{"n_layer": 9, "norm_eps": 1e-05, "attn_scale": 0.177, "bias": "none", "tie_embeddings": false, "init_std_up": 0.0265, "init_std_down": 0.00442, "beta1": 0.93, "final_lr_fraction": 0.0, "batch_tokens": [16384, 32768, 49152], "seq_len": 768, "dataset": "wikipedia_en"}
Each number is 128 + 32 x the weight over its row's rms, rounded and kept within 0 to 255. Layers, rows and columns count from 0. Numbers have three digits each. The size before them is the row's rms in percent of the matrix's.

# layer 6 MLP up, 512x256, rms 0.0852, rows 71-98, columns 0-255
091:125139153168131157095146132103099110144099106144117141125090172142175144187146127090162102120104141129149140141161149085158115062083118152091109084147082121128087180167071128135115181123044095116119058066080173129094192116143173088134124121189131091136173154124158143158172170068135113141108143139104137106132188140114121087074154156132132084153092103083119134078106138146116109151130148106132091149126130189135082118204128093067150109117162103116080130138102099166185093099149191185121155175118152126129066110111158122168124115160046139144067115130137162120124170133097103123156126135173138154107137102094098155142097083070099218180141131102175122177086138127162164156126088122144121080108096123131086152108143130163082084128091151108123122163146206113182110150163067
094:118101100135152109131121118128185135121087122112106122152089097159110118164083091145176138117092189166135139100108113145139145112185124124150104100136119137120076156097101131087124135130137143095167130130061156100113137122140118094154130114154160121153134157114138123093136146008109114103146116154091084132084094124162125134139147188156144123202160110115133101135079054166080143093152148172156144188082147153186143131145148177141109122122155080080087099110108051133129123103195171164176169185100172123169141082124186134109122171126137148101162143144076141129160148136083093079075208095145125133172149116084187115135134197139116168177154163074076122152046065097088110101125156127146131146100110164203160227171136141110128107148136115092132107102120112140119153109151096
101:108139188127099119084198095126155125128114108119115134099117193159155098128132107090132144173082126145136145117118096082052172107154128090102156122126160195126106168129159100148149097100186134128089171152128169144162075101115158107105132163118126064139133164114172117145107157130068105131100173125111163108111121112165118166107149158087089149118092110070116129091087157049147161177059111121091137156108102204171119177090119154180126132111169130112204104097119096036118126114115115108113108130115098162119135115098128170143121090108102165150086103081105229154092140176131104130121115096170175065130092102122123109148122186180128139150130071122186116109139165160088181062137171120161167170138081127120158143164190090160137134137184123139110116112170149103126110135156059
099:065077124126093165091205145136146107107091139072150141171168169107098170104119146166169142150181142134129125149135165133149172160158112157155115088121125123083106170098143129069124094128181111111097085047135186119138127069108118084130141134080128111085170124175177144089184166144144111134107106075121176081051123148112162127096117134149149133142090124155167105190147142200158155112111099101070129148082103101081084128086106135112175112111147118115142134123081103116203056095159133188159187194139130102118095108107144093094091108100130117150107165146169130108107125134175155135152186115140070103178175111065150102162086107167154175097149120119102126098073117164150119087109141194115136136169127137136072158168153088130100154157136144095159114123093084131169166103168141
100:127134077133158173135140164127170097100055131126154111045123117164142105187114091157084110125081138102118120113170235109135155116132151135150109124140078148096100158121129104076075147111160152100173129123076119118088170105084146135150159084177085069088126156046157111175172202153110135101163141120145097117157170157141175146143129110116108143137084127092157137147141153189069171157109164097125121137132159171175107127188094126142158129136137132131097121190171149144125119116216157161106106136107116107184148168134090149134145124089141112147123133171185113167131118099101136110143148086160099146156092078064114058125080160094115164091101130119106102167110158138096148141151159175104143121166132132025121150132131158171086091113097137098097233102127147159123118127123106
088:067145142146115115147097121175131154096128107145151139100171122080150180077131093087100169106167105156125176111111080191156133140140136176090120086128139125154181123092108149102167161165134155153098112101145142151085147085150055116143167136178169129080110108111109137125142166118103110147139134117150197095118097107075132148128177112160091147149121109072189067145107125145132097070099114155133142105145164132139073140213105089176123133187041083115119183102083098150092141198184145190145094138154142084153152149095123089116183122101150109206145156124135192093070105171140160083139149099065101116111142111088187115116096099152125133161148146118121140130103085096171128127131087144158164105174122125117099114099122151075135115094125135063102142153164094173118090059177092
103:099122118076148140167059134115097134158124154117119116109191149137158149113151029127164144117071130125165134148152180067178190061172125136144164114138114101153135174138111134110118106130102157127105180132172133148101162095133082151052133118192104110145141183149105166178149117124164134127113100170104104118151184145189053092167100096229086116084101072104096154090150182147148112108114108175137090100106117194108134132145040145153125184190086158086123170148092135122101167126106184095098127161116138156098102140087133069107121126167085144097133121156102145121079105152093121113118095082108099099176156169150100111090174162125127110105125110147103104154108129104116136068119166123156135100101136125117199152160084160130150140162120125101151128131129080184174134098134076
104:132123211106117195126069098107178120103135081106096107080196110122150134089139087100151128087140107121130137150115187112168170100124227153136177126114108139097133150115131112113140121118106147144119161156120103127144152114094121069114156197160065160100116118154127162131180095058141133155150171120094093162191100129154121117087188140155108127142087097120138125156146138174112127127138132176115116141134203124144094108071145113157136099103095159088083174184161156154102211137150123103105088140142131143119189084146168116069172136152121129106128125093116066146111116106065146143128109082112156069113138127080071118090133127107086159100134205198149126109146063170095118165161170184161092085177136127105158083124135132116120081136104128080150175102131113044133090123141154
099:123129158057083184083098091128127116151129052126140114174139141155167126113191177138100157105113123096141106119111202164121151139116077125077169164150127136112128113110143096171157164134146091159130127139164105134134114135148145138053196104092167169100098151126104121167097080118100141145103049173102146148081151111138150155118158110079127124169117187132179176114113185135164138088044099148117182118088198106093128138101137169166120108108162163128183172115119172137079127107107119133053121136099148180118134078094073153104100128132116115105120147096192084121117150117141122142150080085081105100163113095099118093131117080149102192148105096156113129135137099173130140102133064089153146093146085167127099192134140112063158068151140144124092198095135112134077205126129155
087:086090139139144098130147138147152203139119090145135172102109135135087046164130183142111123101177146140109163124142121096145156101080120147122141100158146107124170059136124121141062167095145127131110103203130191087129157094126177116172083132086149143120161091103079074135118133131137105054091120078152138094123084135155068091119162087190144119110101166134117032145102116104154140084086099181130144125147117103106120156119125172135135085135100169161184087128144116164146141089091110060232106109083124138145112123105112122134120122152093178108165125137148161123191173083103201180116143106192172094197154084067155064081203174154115152114141143162105115141120137131096177068110160096120138126183108131135101123105137087128138139111120138151137151151143153118159096125141143
103:119107162154143145104107150144147116141081167054141139124124076061129166120120176156062171124092070096110149117106096160116103135108106124142092173097164133159109131190095109085130121127129157166126036102124149117097094143138171050144109078185142124117127106067145134157131085091175142100114130102149129094157089082120116075104181085136139137143130109100117150111139076126146177074157188176132108134129129118134131125166093097099166078096186101145110129128131074132185136165139153155134219136185130120145133152170061098094124157163165085176172190162094164145129058148128096198151089175086157072188075134126160146132106112141062104118070123132120128137172157116150119132146150124171171160073115146158163102123153138143141078117139172143098167117119084124144092118175130
092:108072112098180090150152109118094141144124202113162166162137071164161114162149122182148112154109101059099122154111135132108117097095135122165122103171149082130152172111058147075110109094094110106116122139097076075139092075098144144136156131060105119167109139174119147155156109117137141155173103118152166060063098107109160130184186140156133096196158174112202083200088120097128178089101126079099070173059151106154125173104134165178113121153106111120117134110130155117118157113139173105148133159178154171121151171101130135064174110201136167085118063057152166134150156113110149115155151138128111127156122116182128110091147115100093121104144161109154170144136139124100131086128123131075187118114162138117210146158141175147108138134088153079139119149159114113112076061133109
100:127103151103147135136127202107112164138173104141127165113195127090088098149155187134147086136139145189132078115091135172143141134115153191104104111132110126150111205117064104116150168120124112066123066057113125135106144166107115112141063085076141142117154075127145100152135097127117146131151138098045108119143149109124117111122199133134132120132071159083090211108091120126113118127100146134111130108107131118104135095155120109128113173130130115166150130129061098124087189107135118122129072134188144134129159189216162113113063096092070135128064161111079161175117147100144117130159146159113132067142165142161137194128117152108155132173150094134134150119128105119126075070116099177131084187102122129119111119151177086131154065177158184150165065066068180148113085114154106
108:119123138065140132164150143149154078124094110116112106125120132144156134108057148132097128130124129074104155187133081115116131160098195151119136176143157107138121080156071097096189113115140123136166121118131108158086229117164096143123077112156150137103077159127119160192153171164058143147108129177151122115142076150194145161101101115138130142123101076143123138130126070156127066120118186191132148166092123159125130131124155179095079138084107091113149128146128134142174084098155101148126066148136105095025135131085159127114102148139141096142079126098153165130193122154154107072164100117120150158108119120101103101130159079151113094170067081160128117156206163117166149195099127107132072151159142109136064157186184143144107198118121141137108161136131164160098145100156038
098:118073141199150157127084125158084118152148153111136144174105167121159148141157111129148139133089135146147067117143111125164112124156095033153122137137148140084142127129115107064135185150110057172149125132112135111139162139107067163134180127175149122100182106096121058152127184156136097164143110148215105118143106118135117130122123127140162107097088122114115086099138067079137085117130096094119157069083133147126120127108110130139131099178141121132138102111071150178132124136184109117141147152094129154177112114145140150100182150106115123096072099091130158162096148137116127161043144111123205085045150151159141152130158148092151167138129146134086075151132253155129096122162170111064121116125131192140145179115140135126105078154082219102077134116055126102130193121127100
100:164063132098141108144119175125134128218138110164179136067173128095179133143167115128166125122031126089144127119104173064145088144127050123163171122161162107111112146142091105097139158095130110167146127119107153128118147070128138153112145134115117157097133074140128137112154116117182057140135133189129140094122106151121143080140149069143171073096111108114163142140135097121084137167151117077147136146063162126111143197085161145138122137098158144140146225112115086142124107103164207160153116101071090140074166092150132121139077160129115143112125099126205070105135108138119180153127101077032132114102120116112148102103153174177090115114137106096118149175118140115116120154121165210114148177178129119119099062125194208117116125095106121176135118134136154140139152120097089
105:046100141083148087165165138140132151155142110125093113156145128190111076122187112139145098099143086119142069177157161155149113094135096073164163119115112105127103147153107096185156163108115126102102204108130206094063177069170137193057105125133106085076134057138164140112122107126188094138131133131137125053117129064166120118161133150098161132171164143095128047110121174116075174113080146153128111162170129123129098147089127138161108145165134062148122159133139148135129126105145136108139125133082165096118154163113142119161144117074072122140113097159161185105131140124130109100115179074146132129127087138121140115173107097166156138115142168138189138088155102099120177083129143142116115194025065159116125159122111126095115162210195157123125150133139169101131093126109114
097:099136165090127059139131143126166111103162153096125150094102146121143125103106138107164157169080115144160165094135089169154101114083174164127103113154141110134138115109123086139120158140138139136088109117104065115159077085071124134072181106096053109150115120090147082155201117211144164117143136168173141113136175165128084162078148098141105117117088150189097158180159109156159095177137183142083116165169141181145126098074083165141103238109167123103144154103133103170067155119187187160150166057168160105155164129095144099126132113194118216116145175083141112129105105068147116168111126072144067130123092138145139145095112108168104134115169115145094138152081118076136108124116196105141162101166105157158117105116172093125160144137095146121128161089126115123084148140104142
096:126125135092139122085105119083105060088111140153156135117108166123160155158137110067150133129109148093101206153105161143104099134077151100123119164157163126100163188087122093143109183155132144187137155139079112120151145158090137129170152157157075106140160136087149162117148145103105169105099112126120105105107194121134134154118101167054175129136146057158090147111139039182142212177091129175126084130126204124126164113141088084106130155132152073096135092127142129111116070140120168160098122162114099132115134168155116092095139073138139166161122136087092136139134115169104158100077152123115104124121101121081159091096097117217095113145085178119173166073163158118146121104104205143175146123117114097097111135127164164095175084190109202205144154136117170113154091187141120
090:146139110132092094139148091188163128129172177168140115118132162150150113134148085078105118108166124111171184140127100181080095131134198145103150129172111140167117084098102061177128150160038130093108188136108095124146209103094178101070177138146174089114139121152130108107113126132142144128130094104153162121117161157097100116105184086056127130110136123132142066133164129171124151117124214157118103175081118162121189179116098129138133124181106101061137041177175110135147152068076109121082147103138099113119153150108073167098151152152162138102117075128112152111128131091176206102113108150169163129128116057114126156116134110161115133098129131138199113094155134164091133140105139128109155130114098199092202164074107145206141095139087131117084132118140103127122142126141158
098:058138099084130153133158088186100127112112113119170146114163151121111120158164119101102189158138178160136105107147094161161143114165093118150116108079125099092141145113145154101159166119111111128146092131128035071181088143154099146132119132118077209059085135173134121160133122086106151102087086097134147119158164084156127128138153069093139143114137095104153123127114209149146133121112117127133149114139170147122102117134149074133173111151162171156102119080098098155157097096156155156152115182101078134116153183117138027124079110093126161115085123165182095201107129120090113132145129148128108129108125206130117113096118128017158120114196157176098157191116135126041065125140171158096130161121169144082110108129140119155099111162051109153122131131158128145151149200172126
105:093142130140122135084096140108109143094133116118148152084151078126085078084109156213148171140142095140106179118081164109177097148182160128105123083172146110111176083125099187086165152099132152171100177137162154159168149161114067134132151086094101140117092160133120094160075147129106122145138103169092100128095148208117087166104105093164138105143145126106137066141161154133115090076132122119146095129098129158167120139088181169151167127043184099111114174096125138077137130138087103116105125047104141082060159088077132101144077164136087175165171101176124100141171155141173092105130156139084116106139177162142130102081137124157086141147153115125111130110162123131125103167121120133093117227112140167103130128180136057102182113147187175115106150159136186127178113106069135
102:111114130128125094096054108072143136164142147154159109132141116105181122084146142128142121129126130139139148124157179114144135117184146103072157158149144109168071076099143152198154101139083070121145142098141132111178155127104156116135111085142165083105112200103122108131124143101139131111131129134105160147109146128129182168126170118075178132078101117083102140083148148109085139087098111161107160108123158140142125111125159136112108087108131139150124063157102151133074089203196142112136085115039136135085126150114189132132123075141128122063119160083189074161107153107166189117178125153134152150079163107090087091181210138167094173073186102147133128161128127128102156134155066095097116119158154177116124132094144142160108083175060175135097181081149113093140154134019149
101:135130166120097149153129112159098120164173141102104122141158121146125096085106180118112161165093160135153162134109142131119167068156133115135110143119139143071128151193141233086167147129139114122166144123080112164117093112121060098127128114083125110118025142104098113066138068083124099189148116121116110113128121125123151102101141085148105155155031086159129162167141089197136130153178161148151151118135186114137090114117084199216145114128138105130113091123161171071138122151201154143118087138122179137150133067155125095132139168143208115092086130129140108198118144114072143106119122082150147076120093108101145135146114141169132144095056132113097093170136140129171119113098115156135077115138115185117170113150068108127082168068117129214118100119138179124097141120085135
101:116190123112115142126116169121110179122203129095172140127067086178097171121151129120189106107131122211221151139141089128142121147165104112113133116103144083102149126088097127056099126159138138104083163097176129095128158133150140119138129152129134134149094143100082114118144125120214127061094101088095160126142094186180148105143143069159157148102178137100169205061137106095136129120112161121105169172150114081149164147124126145126129088074162118122156151104161080098106146147128131087174095157166120103051146071109094130126089156145111116098109111142124095139101155146235144145155119109117093166151091130098138088115089134156099113092168133202084079146122114179131130105129116104096190085162044102146149185152132121110127126095116188091104119095194094118124108145112122
102:109134119124156181162093144082097141165123148119155041068138153090100143130063118079150095084108102139135118106123151155188124118162156102162071105125103177109144156086055077108111160046064196108132097126144134115139125114097151140148216108090066114129177138129095119131152066141158132178187127145140151127119147144032129175131185116116166135149137144182186154190125118131124116127152130135127122113075154088139072135115138135067117054138123069134137136193151104134131117090118157151129116104142138128085192146130120100143100130122173182138111128123184151106095103059126182109098120068190171085096133135101167123118180130116103159159143142126103127132174096121112128155103153111079159065074116122129166149087137149128127137103119114102097112171148163162069121108180122
116:126133196106081142153134137103169102136143107144130087145094128149102180127166118051099157090050138113120138082125103097090116130091121139111089156151152159136137128087200066087064116177146145144110124136140137121124138056088130082110141100198143135152096168170140144084128143134173173139109065105131154143167146130135069160122198104180092128150092053114085125159084146188097173122077130120207099134183193175150171127179066113075136115114157169137127086070107137110092142165098124161156146087061125163110167097112119103074095136159126099095116124112172138146147112160149149112091121169147119117109112142109174092166177088151048132134115152122154131125166099133134178108119178129168169163165147149070062141125088148111101093154093160113111115105119092158131125147143125
103:146142126080127118111151063196205161114120139097129176079071122124123171111155087095119149178135136189140091144114147121179177137168116149153116129175182126157132154120143139134117196116208137104062122114107100098103129163112057121121114116148117133151112078173122150156115143152070158119167136116131124051150211131140128097122151154150129139124109120113130099118147078098151122139141086098138100208152101086102130155129094101104129142125138100196080107023073118155129090139156096092121105110168115092086133111128085078163150110134077154126129139102079153177136166106207156100089141166133157111147169118119185181145095098121148159143094103189177110109095147111106107078158129088099111084095119092154097120172134132211144158125144113117078101139097116112154114196085163
# layer 6 MLP down (transposed), 512x256, rms 0.0894, rows 71-97, columns 0-255
095:213132191119057170101086197133144130096137119060134116067098110121066160145068125088166073131157062124138134178135132130055126112131119131190149182076071098121101097146123180104076155124089141160127132132201116161123125182115120114120129152156151142169147115168053154181117118164100162140143073176157130124129125126213118160117146120073121193173174084179090142101150116156104129082112158071156138047122123079123081152112048106131155135084141153126096056116128098135078134141133145134138154102139116161127124097105170125164139131124159140135166107119105129106141131100114087098166118146105074159174124142101113164115182175126053125152113161111110111099153124124107115155134140178169112083120098119162162141101096076135152094174150156129133157134116109131176138137147139
094:113182131162115088158133175089175101117148117099174112160184149113101141121163149141072139099086083138107122205137152105105126179137122143156149188157102126103139129173149160088131116130127169154099190178048145172105145105099116106195201078112164067145141119120073146128139113170181136123154072109092178109141134105181137156153148117038134105164161104170145148087111116179150102060093118094119118093099153147126144114078153117157200114075110100174090131129133119146109084180135126081175133095150180147150101090072154086139119151135111095096149111134076081115098099129062096159138099167129167108102147166175195138123104122118112098108063099141139128106094140135113118115119121122131070075137181125104131097144114089121205099149115165155141142119175140135063178138110129
109:149095096164182125131141160130170156148092134125088170090107071125096122152136104129116092141141122107131132177096070119147126168118141077131131144116103106141093116140119193062124149112138122135147114098155109160115101079163131120101102085106120168149072047126074065211138122081117127129125155164139121099076125138217108157135169189159152145117116101128180158150086154154090157145169078107102130155152188136139173153108135112078090079146067185151152155120160091101164105139069124096148184110148178153133164159098125104197135108167115114079102107093119137136137132111133117098148161157135101121104139103147072077088159101181101129124156127121148168095180133069115122091112115189081158113170105057183142073081194112130140139120139171145150115114146195099139070204156135
106:129161109124071095134139091107104101164138129116086122119150145100125097232110113204161128170099082155116137116121133122113095151075131097139162080159129107116076110074120093117144174206133129072140174178164220175116072128105101121125084120107195184114087110168102127148131163055116142100180128144150173177164083083173124151072139140104152124128096142118110151140092170100192108157141139182108149157155092147149116147141098112086152104175123101130118114136137123116160172169151091095089149151099096127177140152129126062153158151124171133076200159150162162169114101102150109132116150125089163071079169182104120091090109134124117092137168121101055099077133118108121102146108125142144131145144130105142175148174079131116136093127099164121161101090058154106061160169101105
092:122167113107134115174208107120147127157166127060080095180116116164104138153124151150121123143078112129142099115093096068130151089163153136086114113160080119114220101147132084082151186142113109180136092115139073119113138193113132117140112111101154127110134159109163144173139166179143131130094115142217118126119134110111100119167169113148128129110149127105088097175069159101145086135088096107133135143101105115157121112128131126081058101073206127200116166119151124166165099125128109099126173163126124086109147160112096155201161167131100086091157102141122134091119134182089133095077124136142134183145150133108133150163160121095084095148174156208063140146150154077139135105131068088179146141175077129164196117138083085124154169115151045147138093124083169049125151142116127
092:156128136079168134139140182136138127120167117164129144138115152144150145169082129105119131164137119162126120191139088132061050090116090136165123115096134106138144143146146079157131108119130126150117170099187105098122144149133223172134057140082092151153164167136139075070108093200159147192159063093122135136125153096163154189117128151016090126119084100126099130127155105106123151128140103146189167122132190167130114120112104169083152096097128168138131131079208107112105085138059169140169148076097099217124212101169164125104158143125114120092076146162082091139128136104096148114141117095107211112089107144170096125117108112107103126162133119118076101144173165133102098097093126141102118137102110069153144132124089168110115106178159105095125128120189096134150122101156112
102:086137175187164147105121127121134119116149121184126089105133102156193108147130111076088180086164189142128134092098151133094122160154150135163111108138161074092095148117086128138088130138122096109121095121117107076092152135176160053090124143168092127093132112123128141160123132162130134219152152116142151126135134124150143191068114099101144137134126106148152145184124102119132093154095133122209155122105134106092136085102125138160134080152124159141113177122158127155089144156091053156157065070137124175136151205106093212189127172098079104107128141160131091144117056114157143164126117166111102122120099111035061113129156093191116130076111095182117118146130115100189143139124114018116128173138114138165138064136154103138136130084114086117184154176130175130088106153143140
096:112115135164139153154152136122144153160152081167125190153133112138055127120144087157123098106148071091128156163146090176173183125161128127087097108050101113149109110121133069105119131124131142116135096078131164106128164111084146163099189202132110150154075170087119131121153122158154083182145104155100086052148179073137172137097124186113141122100120117159061138106099088143176153189110102150072151163142159166112116129130091101072074124137075125112151151135106132158129149108141142106121052174098181227091121143164129155143090105146142094130186137111103169145085077183136078149123090094151113096103098155127117141142169091101236159135088119105153116183178080103154091128148169178105139106120101155135139137125097085149114157124144124117165153133115147077106157072148127
099:145146077110100098193152140122114104150177129162189126133142178087138105128105131147151113102167122095139104120136119116157117135125042091172134145097138145124152161097170141088124101152119142158129106103159086141097138139181137147111134129050161042196068092128074146107090084100090141169126058120158156106110124193152171169167129135206063167200151091160112142098091091070109114104132143111128138118155130129108120163153100158127085121100187131160142113126112105176129127131105094118061124108125101151072197130086126144116160090167114154102124098104143115096159206148086114127123112150190137120187132117125097154157040108118192097160087162121112143077115108097143117063135098159115095121181118147095091187122147136149109109177189126139134138152138173095187142123179107
087:158123100109111166118123146153123085098131122111110097138121152098129121113068101127150184130119123127115099106100151114094147080162093121115155161067144107134076162156114083136093112162184164125170167111191146173126119093160119086122152057155141146104136095127178161133167099118198154162119133168178158096089108073160158114110088142139115119125103096114172230134122042186121089077179167158205107144177118162132092145102054136143108103092150139100162209116104140072105078153147126133093165160076143120127165160137163149139125105154129065098166158130110063134171147103142126134151123133108161061160125147170064142156118172139111092121131132134116131111137154134145099115158086181116079096099227128150146122116086159115133130098073101050145145083184125157139135147136114
094:154158089098142141152120112056149066094096191117120150140104147128169134164135155171078146127146145092108139078118105143116086141117199101210081093146130151101216082156085121120147128138140164096153141151072160153168126141122139148127119140148144141153124114096080128086123143095074105123146128144098165167154120142140200105072051164097121192187079091149124086144114096150199088127106106143139107175154159166053072118119131122218127092127149161064162132119163135134070138151146130137134106105140152076121161118097139081072149138084130105063192163109101195039139112163172108086124103136155152173132153156183111126106099107160145185143084136151128077156123148154140096077089109130122121144105168090128126119090109121140122132144078088119122158129124127138116159152167120
111:090135125115111159082136110157088088125052134098164139160157104105131149101153142128083096149134200145104117151073141076181094120118119078122189093182157072114156154112108090074160135082088162153091064161131096144054167173134123130120154158091123167191165146088127067159125136119187148093160161189073155127114111076097133187154162108128092077118141128113143119075127118146117120197124182091114064133151160124099155099088138184116120102136132116122121138132112140125137153193160171045155119112145111130149148175105150140063172164122128138162068085080089104143110186109061135127131138153089122152171143111167108108169103133163173131083114129114140149146106136092130153111131109150147184125150130125115171093129047147118119107171134168088159122166143165126188139094073169
100:118129119071171137113150176124133182156073117166121145179131117117147075141100158177146107140153146133075115097161106091120124109157146150094121142207146154132106178206105172174054087136101107139131143124167152142136210167081108147077080082119136106125154124083111159132109109131142106155095175086147133146115127104084151089153126143106063138152130134112068140136091152087088146113113129078096098137153161098095129056184068158101124141140159096144145154132122161118129164194079174164101125150139091143127113087086117078099079166107082107137071164142094104136141109092139142167156135182153135097131167183110164136109092107113120165128196128155072180137094103154129156195195106108101105122099064111120175169082072158103127116180129177103151101148137106182101103189122132
104:078112144093105107128162108152113126131066120145063152113168103091065116099121136123192178174115211142157096066119139152123163100092153195178181155106138154150152117156047109112114137117109144102111108130080121188149165137124136182073104093128113150116125166124122095141138096103079123119135163100139113111095123194107060181160098139194174138096148136088164080111097165129140098144199157180155187120116157110118132105141090173084138166127090136094127105126090113153125128133156144121085110128149128155094122139155184152119137138121184164160152105109133125221131079112144145151120137135151087142083141094095159101114127102104070065162078143165188136120112124162093139192118087108118108118124069048178097137162157122095142114146078186105120083120148151143119156092196095
094:105125170084156098136113138129135091103181098140143119087147155081109101091083169129151072077134174077163157127072177103106061156128148204141167193097107137063142095116121072135092158135079161162162110167206110142123128143211161161121142143166117108178138105132163163121153069140140107102157140133125134112161088113105156164122176128141116089134147124100153113098174100069127108109201074184148117159161123136117129090137161145134111143140110076139219114131141141117116096131128131115161082197153164132103127110124125147102113139108156151081166128161089153100112111071129108154139149164129115207127123101166075111099110141127160115142107073200185126080079070131098180110081085133156118113094098113083140056152117106126070081107143104165120162131147182134115147139162169
102:139148113111122076141120054155117125127140132169134095131122133151113107128113117160117128181108075081132140184082134153106102149072118159118121177154148113108103132089135128071133210069168158159134083110154133102168179148123113114129125110149146183099194066121075127182107145114117170095132140155086121089180140167157182112148058134176173100161117047117157139137137168129080089161109106122094173133098099112111162090047137037116114142104080107111096173178190105083222136148156103172141090150062136138136126150093088095059105156124112123137126165157099140130124133158175150113151128115154147104204129122093122123125184129095139177101127135134187122135157133077123091114077089088169140117151154137135090122167102064143130119156132133140116141123140108212137151177147117
101:178162122141126147146106106067166135085131088134187134120129138134121093146165131173098123167149121116184143110139133140089110100087125161162088078175161118110152113118136110112146142148125210126137182088133105140157033135098134105196123108075135096174072105150174151092196140117089077125105084162145091129144110196108170115074125120034122135135136134161139140103133194083112169147166104149096094153075132171077177114201112185105145118139140140081127110097159153084074102208142167107176144131155150136105156141132187177087122136130144083156105170076109094073134113121166194118133117099111129087171162143123136143137151130162101159150059176118147098102122073108127099074164127124146080161123145133097086149113115124164170082105097109115113147068159094157103103123125147
095:037073105055127077158147121096131213093122148165135143134124148113128142177164094091113153116083145140139111145213127082124108150115131118174141112114069129130162119137153072114146099104136176098107135142164151097074120142222135055132148125142152161138110139118109150089104156138051088093124147070179153140101068157148168139148128102121059100177131143091157137160102145088147130120126128108132163062195116142094148176123174121119144095113121129124101096053105116160145115130133104163132193142159144121110167132192200129167124111115112100215104112128119117140139179092147091129137129109143152123133168167110177068183119097160168125114129096135091111162127155154103149159118138106094080141127134105137097132117148145101152094100139184127149151180060155148119035123068135
104:152132153135130137115209132130150113136151120105122110161138127128168098127130093067131139098139147097062155126109172128127138092133113137136118111115110164124107117159108117102120135104114218140114136095146122163130145109081126076146135108138140110142152159160129110156094082180150077176111141151143129150136136095105125157100094117000143153182138121112118076170105069147082125152146193120120104111116175159121107133134151114142114152093152105165116194161113146141166119100000121101140118131163147125123123138074120185124139176115169105079102092131136117136122108141146172131163157098138141133113160112127139120125090155128141138137120109098110140102145165151158096103129160166168126127133107110143118150147180152138167072101128169104113117125157123121120196088141079
093:189112122105124168141134133086089116126144132049135111126116109149146157170113163178153118138130078133075107105117158176054162141114120196141153124130145155161114107147088085128111146135095142204139160115103093213125154073122073193110138128091144190202112036149090075162169153160120095104213142113132129124182108174095100167130122147030119126139121130105132093167085123110133131133110121144069201144109131128144157178113104126099124142170202127116173123130078076054202173120041116137120114123095154150088093075133084126124107093152096155131101097067125070171119149088110103115151161105157160142110090146121158141164095136127127094173151107143097098131136149108137111140154154153183142165099099143131161100132136123150116139132143190111130160132150148121106099114138114
090:086119132116089134145113150094134148143105052143137163104129197132127075153101150089131131085137130165084121074136139118108096147143159112135134117125098156087149126142130104163167186105140182193151171100132094125102151076166148179097104093127149186131158143145060167103153125133063087128148141156128127151168213153143130181188073177080158114112079140089120199115076166124171118153133141104186095106143166121171121104157113114123165084083156113128157093158094160091159113103175032131095120172110141091125127118166100175089105153127134048160112116131137098132094105064098143117142135136138135085068079241136092103093101138119145102065109114130106145082145132133120122092185101128203127145163177131131149130113109145145156176120119159134123179098145112096128090157096104
098:126149111141114105138147191127120112171154125073123063108190125143135132184123197153153110085112068109114137141105106120138133124124133143166094089130121132205012180166118195092071147102073096162096124120195100141136122143121120125096090083146131123119150153157081093085128065194062135047144067107155094095120136162169135185131133142082104132118133102162117105112133143159108143154073108076103167106118080080142164130147146141125138219099106170170153145163088138133116104112122147140141116105153126105156166150139154119101140179149129117145160085149131084142168071122147149162133178139125167103116147150149194142090161150078122114156140095169117118111143093164060135175125155122152072086112185104152092103133075123116106110169141086194148144134092137193146149087124107
104:155137097127110067083097150143131108102111096132155135092093193145162112074139122104134166159060167070105134107189127123116108077077123118149143106106089122125112156147113110154161135125174175081173113150227125101115125137158069165138113146098159119093067134087108140152110126085160141168148061136222087168097174183107125222153138150102147113159170170163183131164126112135175151106082116113116123108128145096165176170129161087149133084125094094131112082174069137136138152086146130161092118124136128084145114100188132092148119127103149120113139098139108136171138166127154085143144083111178154127107135148194086144095127109093134029115130149132130141103126172182138161124062121111121114155138169133131132050120104134110167147165155133181056049135139120168125101144131090
092:085205131108116127177117058138138089139098095074081178165144116132138156089182198140144169151148140169126139101148120179124157177130118069170127179113085189116161100161080128129122150116117113098146151133159113149081085140125120140115152144148134155140124096081127145156139167149079109097187087152146178106133110068116115100067143173128130116132063142098157135158107080115144136123129133091102134189132111182104146121079062133128097169169151078139091058119129177133116115155139148117159122162130079105056123162088144138113143133094144136155112096178164125120103109211107137133100080135176105177115055153136166122092071151116140090140130042091107142146133138163117093096124104077147089168137116113089147184084187107200123117138082128121186125112147151137135090121192188
103:172111090085169109106170101166113154110120180139096082090159117133115087104111152142124084138136149162114195102127136199101076122140117121108090155189147124131178112119144148126147086139183086135185157123155138138152130117070184130113109100187141134060149160165132059187125109037112116187111141109167141089111092137133107123117090177059206092180111152081139137117056136102154108162142070078095179182115126173147137129102060101142109122152139137152127057115109119145157122131111099169154072159111171060114104110111174119120134091140159141159129191134131107116115109168104145103122155121167053072105069093180109136149166113112129103155142117171096176123123062160097140109149123148117143150155079094167146155100169154112115138134096128063160126145154116151100116173158150
106:188111125176130140187122114077140186134113084093131148090156162115179113114042122109193147076159100121167107167112139077116091094126115092093144135124112125162143126143040131120150155106112128077078231124197134110164111139155118138076099102100107094151164110152109111133086126108096110060155148088094175163125148174142088131137163156207132164147125120135117115096159115125054136156129153141132152112148104109123135121185173143101053079141123096070112136157184166170115141145117102130080144158129131112117114176130116079123154104154123180133174145059134132165098133077110081068110133139181165117131179117122122094138176138156133064111164135138145130145122110133192156124129135172115116131094109130120081181091164148134187119156112124114172120116085153043123094198166116
129:120123240189144097107163095090149131125142098107156089114139125150143176113133152047095137113050113118126102128100121094065092100106194166114123125163123134167113135109185170111080120181125149135141159056120106118152135065101109141107137199185104189197098153193113140118111146121144119146114136157096110130135142176105134190088162144211075100114191113131164101115088142157122104089113143097181103135145209151184142112154090129098158125138135227087139141121100165111116135154041084124116187104085133124163112105108140064156118126151122121091132122129124124135133098168183184152080132132139103087121124171155134165128125125110067090146157107149097147060159090112121120136136099095117140154183078160115082078125079122137144130133141127119118112099130120153104149139124146